{
  "norm": "layernorm",
  "grad_clip": 1.0,
  "warmup_steps": 217
}
Each number is 128 + 32 x the weight over its row's rms, rounded and kept within 0 to 255. Layers, rows and columns count from 0. Numbers have three digits each. The size before them is the row's rms in percent of the matrix's.

# layer 2 attention key, 192x192, rms 0.0696, rows 0-99, columns 128-191
104:113103046130098116089131179125108146081167152095100125162113119111105085140128120178145138112137130145043052110163165083114136125149122124138101112145086143098115140128100120079115112158144143
122:133169149135112115140128122095120132106098122122130116163081120164106159134127104116130126118139145125121038144127173124139129103144124125130066135096136103129136095130136100148102108113133194
115:128114166112119102126164144099140122127109111162142114165114158147092136139142111128132135117136126124115044151099152132134149133143148147062080132116136136120150097118141131118113100126136186
108:158138118134089130166122100139124130178117106133146132166077120159108133134125062098112150156140121151119014148111149112133190058135167147107103128129139145076122040116155123127086140112158134
112:115112106121161108125150103134154138118166143145129164108173126103147092129134166134118107115126122144104236110133089145154122141112111119174161119126129116138152210116122136130134127140119120
109:104161150132148112136116104155129118129131133155144135093182119143190189122085187131118098123135124178129154047140094157181141158121115104151087099127116100140156156118133137160135149091125129
120:102147108132143114135141113110073124108153183074140146107138105134154124143107043139139119149128139170135092149125091153127116096102096149147154122116127132127106108144146131127135139133127092
122:146117155116125111129151145121103131129148137125106101122126146161099163120142096159131147129101103142131093157122139150119141117152147128122081122121137156155136067135159122122132112132117111
112:127115150112077126126085162136128137141102102142126109149111102165095165142114137128141126152130104172149016145116175100101148125128155095116106138158126102125143074117119109127112101133127119
115:179135209127059125119151138147144174113129086179116134154085134141109112135189158129135112163113167133083058188144163126169139087114169125117114106136140158099125055110159131098127155165131124
110:153159106131160157161087108128113098117120116128153107130106090136109174107150061094123162110157136151103031200113181119101153099163143123119136160130133147112153070114168133177106156127134113
107:186092144145152153166138130096163133182156156102093129143133124164183086115125037062118130141064088137195123120112102127141111146063125099122180096142115144149081120128124130121143132154127068
120:118136123097162124131147119136129131113137136158126132124127129099149114109146155151108120115104143133121213114147118143162093145112111140151150119127128149135155201137156140131123126109104105
125:119142136130127112136120141115135100181109093120164107112117156196124184155109119156129133134136122152111073123134116140158131136126135133136099125127144120125145085122113137132107121127142195
129:090117155122109114132131152106104124137118121130130117149120144172114157117090126136121128121140127139117080130160150130138146137146154135137098114118155117110134070107111104119129113142133168
117:158140124116147154148154138118124155144144197051106122141129105112117087133120062119140139139127141133137085138127134153121140118142132143114141096115113183124105125127138134115137119108133090
115:137136105148108086128116101137154125139111090145099151127129153083115116117134210080111101140172136102137151140114123137076161158162123139093140174138170116133098156104104115156099126122158159
118:111114169107096120137138173142152140105127064152105161152106128161147149135134143128148097154097140120136061159103119140142100150114182127094094149130121132116107110109141120127123137164131160
107:143121154143118113125146142109104119164115144082125097166098161108090138113115098103142152146150138122116047143146158138109132100136143142100132153126159119092116065137131121133087138116149152
106:101144125109134140145131107126116108112135187144132124128168116103206132090121117142102124106148132141084170112148089133120087133085097140177106117123108094125154183158130128130140127073132089
113:055125164142120109139131145158086136103121121119121092154117123180149171130109120115124130129165097140084077124138147103138121131133140101163121144130114135081134079127161129132081138127115186
133:104133140142159148137144136124106149127134189080145136121149083099139095153116069137133140138094118123140155087116098144155136168104103139150141119110114108144130108122128126127143131106118077
122:141137118136155138133125135112109126137154201092150129123161096099153085113115114152122129144119115137106157117135118133140096140099105128170134124101107129126143135121129126130123123115128043
114:113111129124166136121110106130117114119135156119144143110173096069126110160122136126109117086132121117107208096119111096128116137116102128151115125116119127162151174130127118126161131088098104
118:172145049140155143124113132135120133122133142069112135177152126067131101101150122105106118132168142102127146129159125138107134088151093166117158128138135139138105152134139151135157111125126081
108:110103147108096100146142188150141130146162102145131127091130148182082120114163098121151135155119139107154069151112121158164131133159151139098120126144121137132114092107140117116111122137137164
117:140131117133153112156143100099117110130146172134133163128158114116161096117110120126113110128095133107140208099137072126166099122115099153145145094128118102148123168139112130117139110098116086
108:218188116170116140149135125117103117125129168106151127111132112136127049080148134123102090181110173127133146135116153093116150114182081129123161132140143131092090089106117131122105141102118117
116:154151129137131127135111112119111147123138175132137160110102115080165098124124140131119119136127115134125202093156143131116130113126104143139156130148127104117139148126124122139151138104131046
111:111108086098127120144113103135123078146145104158132157112132133091163143138124225163105116112152114153062210080129124142138127126079078114157119118108102125169155185111115124141162112135130122
131:131140122087132115179132121131174110124115094161130114106108128107105144155115212146117133092134098147104159113128143118139121149099131120131123121122134102153138209107157127177120090128161133
110:118145154110135138116138104118149136127153154132156132133185118100155141116107139137135130138113086123130221095139075124142109158126114101169127142117100124144140212131139119137148133125125080
123:152125127148153138135147146088081150142148225061130139150139111119135086116106052130116154159122136106133057137111134138137135127145121132149152100125132149107110088134123143133112131128113097
112:133116133112118114135134114146133132136131149149120118129111109099136088107168203126133128123120115127159175147129124103152097115117136138158162123140129145159148171156124132163133105145123120
088:163207080107097125134103118172151154132145144057105076117123136097097149132087071087185134127131137155156081134160144134144174089092186145125113080139107167141072097132138132155131116147142114
113:133155084144126108124110116134132130127137153128111130120122107074136092141136137129114126119129123152111190095122122107130117100113107136114154124115120131181143177155127144132152130111103084
087:118097085130105079089135185165104119134157127080118183113127104197092127126089084129147140153103141095136055142134156154104108138120167149088088150141121102104116063076104121131146104164169150
090:120117121141128153104131112082132143140139106131109166136152103118122175140174161121119131115107160143154135120158131163174122144097130137100078122143095175139148166130153113104185114140090118
091:134105174125088129140123106148136105115125054196144128117151161187153127100108146136082122110079135136130238101148108122147143146186148130126125157161136109178127189133102124126141115123102121
116:107139157099140121141105127135167145079117067194112113125102153142130148107114181141151125123141126111140109125138148112121109141123139118111114105148121138158129191123148121136135114136107167
115:137158109138153155128101110138132113120132156115135133117123099081135111124136116132136139136131135144120198131126120140135128126144122139129186117137132145138122176132139130113137152119128072
103:136093122127145130169099083119119153123130127131113110082160104056138148103140124120126120128137130130112190107135127113117114074104112130111159136123130118149149189139135110125124129105129109
102:081114144131119146121132151145142098138112089172141089134144140170113157127122204137164121131109115097100129121130146104134133140148107114158115145129134107110122166149094151117116115149155181
113:117143144118106112123130149125127130116106103149149124128134131180108155128109139153140147141108118152137080135141152132121137145145154120123099110130146115118150066109139128149118115143116203
108:156124105118167137131147124104097114118163190098122115125124097100110091151154055097138127143142145146137130128114138112122149081132093100149148116124132142133104125119135120094157120115130072
090:192106149166113137112149144080083057071131164065143154143132138193108128128133078129142142126127135090137099181122126124166120062141119101097152192064082117128120092138192116158117140132125159
108:137150131093102124097104134175144152118135073190150156138131156147129184100144158149123111112114075132125111100138131162138151113149134113100088113129156127136156131136131139135146138126152144
115:138135132134167128133121093121125123130120143108139118127129133106155112126155138127112141152160130121117188105133108139137123125123099131123168141129107111158112165125122117133134113106126090
106:170137113149138141147088107095142142130135132076131108135123120079179088125141093108115118166152148132120155142137119133119126075130117134160147132157155129116152168139134128140118124090142055
113:131120142132120123134145156141126145092146092205138144127110139188131182138118151135124128113127115108120141130139151110122145152138176124119098108105128104129105145124103135103122114131130167
109:117135123128126122122130168141143103157102079133137134130117127145121150157107112101119120128127135119121067120119120109128165141123163134139094130141139127129139085094146111119102111147143173
090:079101127161166076127112151134141153140114136175117142124124143112101179104191151128126141096166159084150196092124144100131131132181140091115163089151142101132135153054113152163063072136153149
105:141127099117130128157099119138138104161181149107129160112165106111114117166094120147141109148142109136127144150152116134159143115136089119128147108113103147137181163150143152172120123111092083
112:106127141132102124099124115134144112132113088173134151125096102112127111124119221126138140115109111155121163122111171114136111132115153098135123114128098111148119158115144117157135146166120150
108:147117140105120155127135151135106121127110153089130108137150109131134124113162068133120137149136135135175056128138105120137122123115155112131102133105120137158098084163121145120113131143109127
115:142108144141140146126134112109107119131130129124136125114131114066162107120145173105105122116117151137129203126131118141115123133128109134144145158111125156134141172129103107139138130111109110
112:100133132121105110134144142106107133128127101154129137126119132170115162144103149113146121126117124134127054138131148129123143149104167129105054125143130150117133077099129120124118112155138169
117:132121151131123130137120135131104138127124139109127111144116141166109131126127085116136141143128119141141071120126134129097144116120158123108103132133134120108124062122126133112130119148147147
107:086116149105098140107107135148145126106111072197128112109137132161109179139112197154130112132121132135158107123115123122110135133123142094148094150115112108124131121121115106115119143171122156
103:139105157131151132135119150138097125123115139102112120136136119154070141103096047139104123154113164120149074127167126085133110142129186111112095130132142111137128064118155095122129101128152155
097:108104121102117107159134097146152143100145071186137103144157191127114174124116166173121145103148108133114140121114115140087144151122126106126099144144142122169140174129104138149112123153148148
102:093102144168125116138123146132120095105131123167195126147118133166123156158111171134121131123124131105089105146154133154104106138130161135163110131098122136090157085102142119147102114129146192
115:157132112120153139138122113143146151145117140123121118131134110102164095134152128115126132131135146144144177110129124125133125119130121125138172158120128149132143180118128132134120114113151090
108:184152118128157098130126135145075116121138187064160141130105113107115082126118069093130151146125132102135124154115133157101135118164113126129161166107103148130098114122105102115121117137114093
112:113096139164125106152115143079099124121125167184138141127113137128214114150128177120056157097101128137127181126157143159148057210096140148129131114122138120140134169145119082147106144123094119
111:085096132117149162129100084174153108093153177133143141142105111080179103096139123097139148146080134105173117122133147132098149093114108137102140074120154134119148105145152168173119125125142076
110:091115134124121106128142164151145146126138099165126106111143130179107131127098143140127120141098111116112099176194159108143103158176122108144071111139148135091167151118103130138110115116153132
111:145090207143068097127120129115144151118120139105151100105137144156107131104081117177183129173123117205140067123108145140125143128117149100154168126109140083138095049107148102076131111130102140
116:132117153143082107073119125072100124145103111167161134092112155193085170177113147120124108069150110141081166125096134141125116157125146141136102110119152127163157092111114115088121181130061165
104:128170088112161141153163135168158149122138131071116106139149079151059124077122087117192126174145129114137080153106127122102181069165144101110106127121108148097141067110147163100152108136178134
110:130148171118136165109135120150161138092135076132129131141147130166048151083108097127184118172148110128138077144116161109086123053167164086113088130150103102130138102125128117133163111137176124
110:109107117160137118169090114113124114148158152132153128134138119126183119145108124147098121106137133163102138106175110145138111172080109148172167115103128103158142166129118125136118133070099085
114:093110117218142145125134101085081104156131164174142162120163102143113118159155059081101125164131136098154188124149123093138057138138120140111140106116159152136166132115115154125109160109160134
105:130125136124150138125152126138155159135099064150136125134161113185076174115109119121189096133124102108145062144112132108058158090148130124118103153129134144090137056103125149100106072155202152
119:166128101158060078119108173165181115165119096143153128127109149092104106109160144119121057080188182161111089128079123171101121108100141190139131157125119146175171140080179112082103110159109117
106:135107149130077113062108122088130133097124142129179115125134102112112152156130101145145133130146081139100089126126164163119126106118136106179106153158154170081142120122119104127176133163130122
117:125107125139043156018102144105128076099132112210140117123151127093127200153153207133123116115179144184108157102163153105160061182112106118169176142115152075150145130176109095144185180130132162
104:111109157115157128128102120129148138178095095151138148173135149148117141154083161111105153177112143146130208078125138136110218132117167084083139139161166175116166185087054197143140125109154105
101:085134066121085051109110159159112103136150138136099106118148132138188104160152115134089115117117170144098142137132110123112116220146099133152120115129135167150151201159108095160121153106123124
097:187162132147132184151119151132152127144113096087068127118091125084049108085165131130152106105149132153157084089117112121072141062102158111126161139076115087129077036119162079102102148140144120
110:140122142137185110099106148071123147100124135121144160157119148218149148155131122166128162065146140082094153086104120175147137171141185167144070126118104112181150146093133099100098135080058135
107:087129051170122101190113111073117097139120123124143123108097100119187063134184159139086138121108141114138209133145133144143096163083127142112115131146128110126131216126159102149102095099119121
099:168125103115099082101117152164137146125160129121145114162113125079112103106118115143129123090157133157091101092062145146136153145141165137166180128142131128183103137103152115109162108119103088
112:153176107092141148163125111156166176107172139091123088138127128120114132112129127101166101186116132103156056205140164129102134097126131169130105146139121173108102108090177142126151048125111118
114:104134136111178149177130106160179125118116101060111109125146111154055105092095094119182114181118128088158088151121148115091181072142165089117097139148113153108137107122157161125109070129168143
107:094100125131149126095129097178131120160163124115107165111170111117133094132171124109108168126182148148121158083117089090112136124116102140129184120148127105118186196126112171150091142145148102
103:079126161088122122158090115156163125093097067161114109106099156174121138100149181119153126122110118116144086140161143137095121143095170119129100078137144130134123078096159097123092095124165156
106:123102127133126129134139122076067112145115185163124129148100145119197096124133178109045168103090142140126199110148091140174078191105112150137140111114156105153146153162123090140128172141076143
112:140140140097142139140122149125167148119121071093116108154120133136092142098074151129174070138095143085160077163103156169117161106101172147105100126142110110129086066073163128127134094130130162
108:145109124143124101087125119128107141124172120108132102124134164122070090147163157129165125183110108105197108105160159132163149104145153148089134124112124116109114124094088125080120085143171115
110:103120117134125113143142141093075117137120190175135122133125125149191122167135172112060166108101132119116198121160110153163080233098097131154149109143142124144137162160104107132111164104099117
112:170155111151071066110107136127173194173118135123165128096128125125151149153102063142124096106121119122076086171040146151104160173105148168136084136139098212076081102094121127114087054138131118
112:081117126133090115144114119079100078137082129169120147155082135094171096186160181145057146092137200113099183078130100115132127144072131166124136160134140142204152194117137076105099150127016167
107:172117143114156157093142125068126187142152142082136146117175101105075106119110129163176129128183123119106164117112095158125120094125108187150121145126110112129140165125112120133194113157087133
114:140171140094159148132164146175152148091145149082143117152180116139100116084094065119156113185092112097173082164127164159106158047199132103117090134176135152099123090174126169117160117132168117
108:141114070121130141144121133063054125139138109153115171121142099116162108138162163125094187119127107099125170134147158124175091114142102169121111163114146094136175226111129136172124197119188101
091:134111189116111128168124125144230128117084109142141171133096119153137112073148162116106104169127119114177134123098104179089130074199148129075134104135172119159127172156126128116150098113110102
090:128104110096086163122110164122042125147135126180133128138130139092145118125103130140084204091124123144116176087146126072140115167103107139141177158120122142148123189083150125138133180132101145
101:126108116097128127124131148081081133110140154180095112164127149095183114106136146112078148100104113110123192101141142119123091154116110139194183140167150125152142171140140113151148132126133130
105:083132144108119136126109149134169116127101068159142170148120161174092179138118175157150134110137135125121125129120145098154132132135144151108076092143134111144143120120143124118111138145157154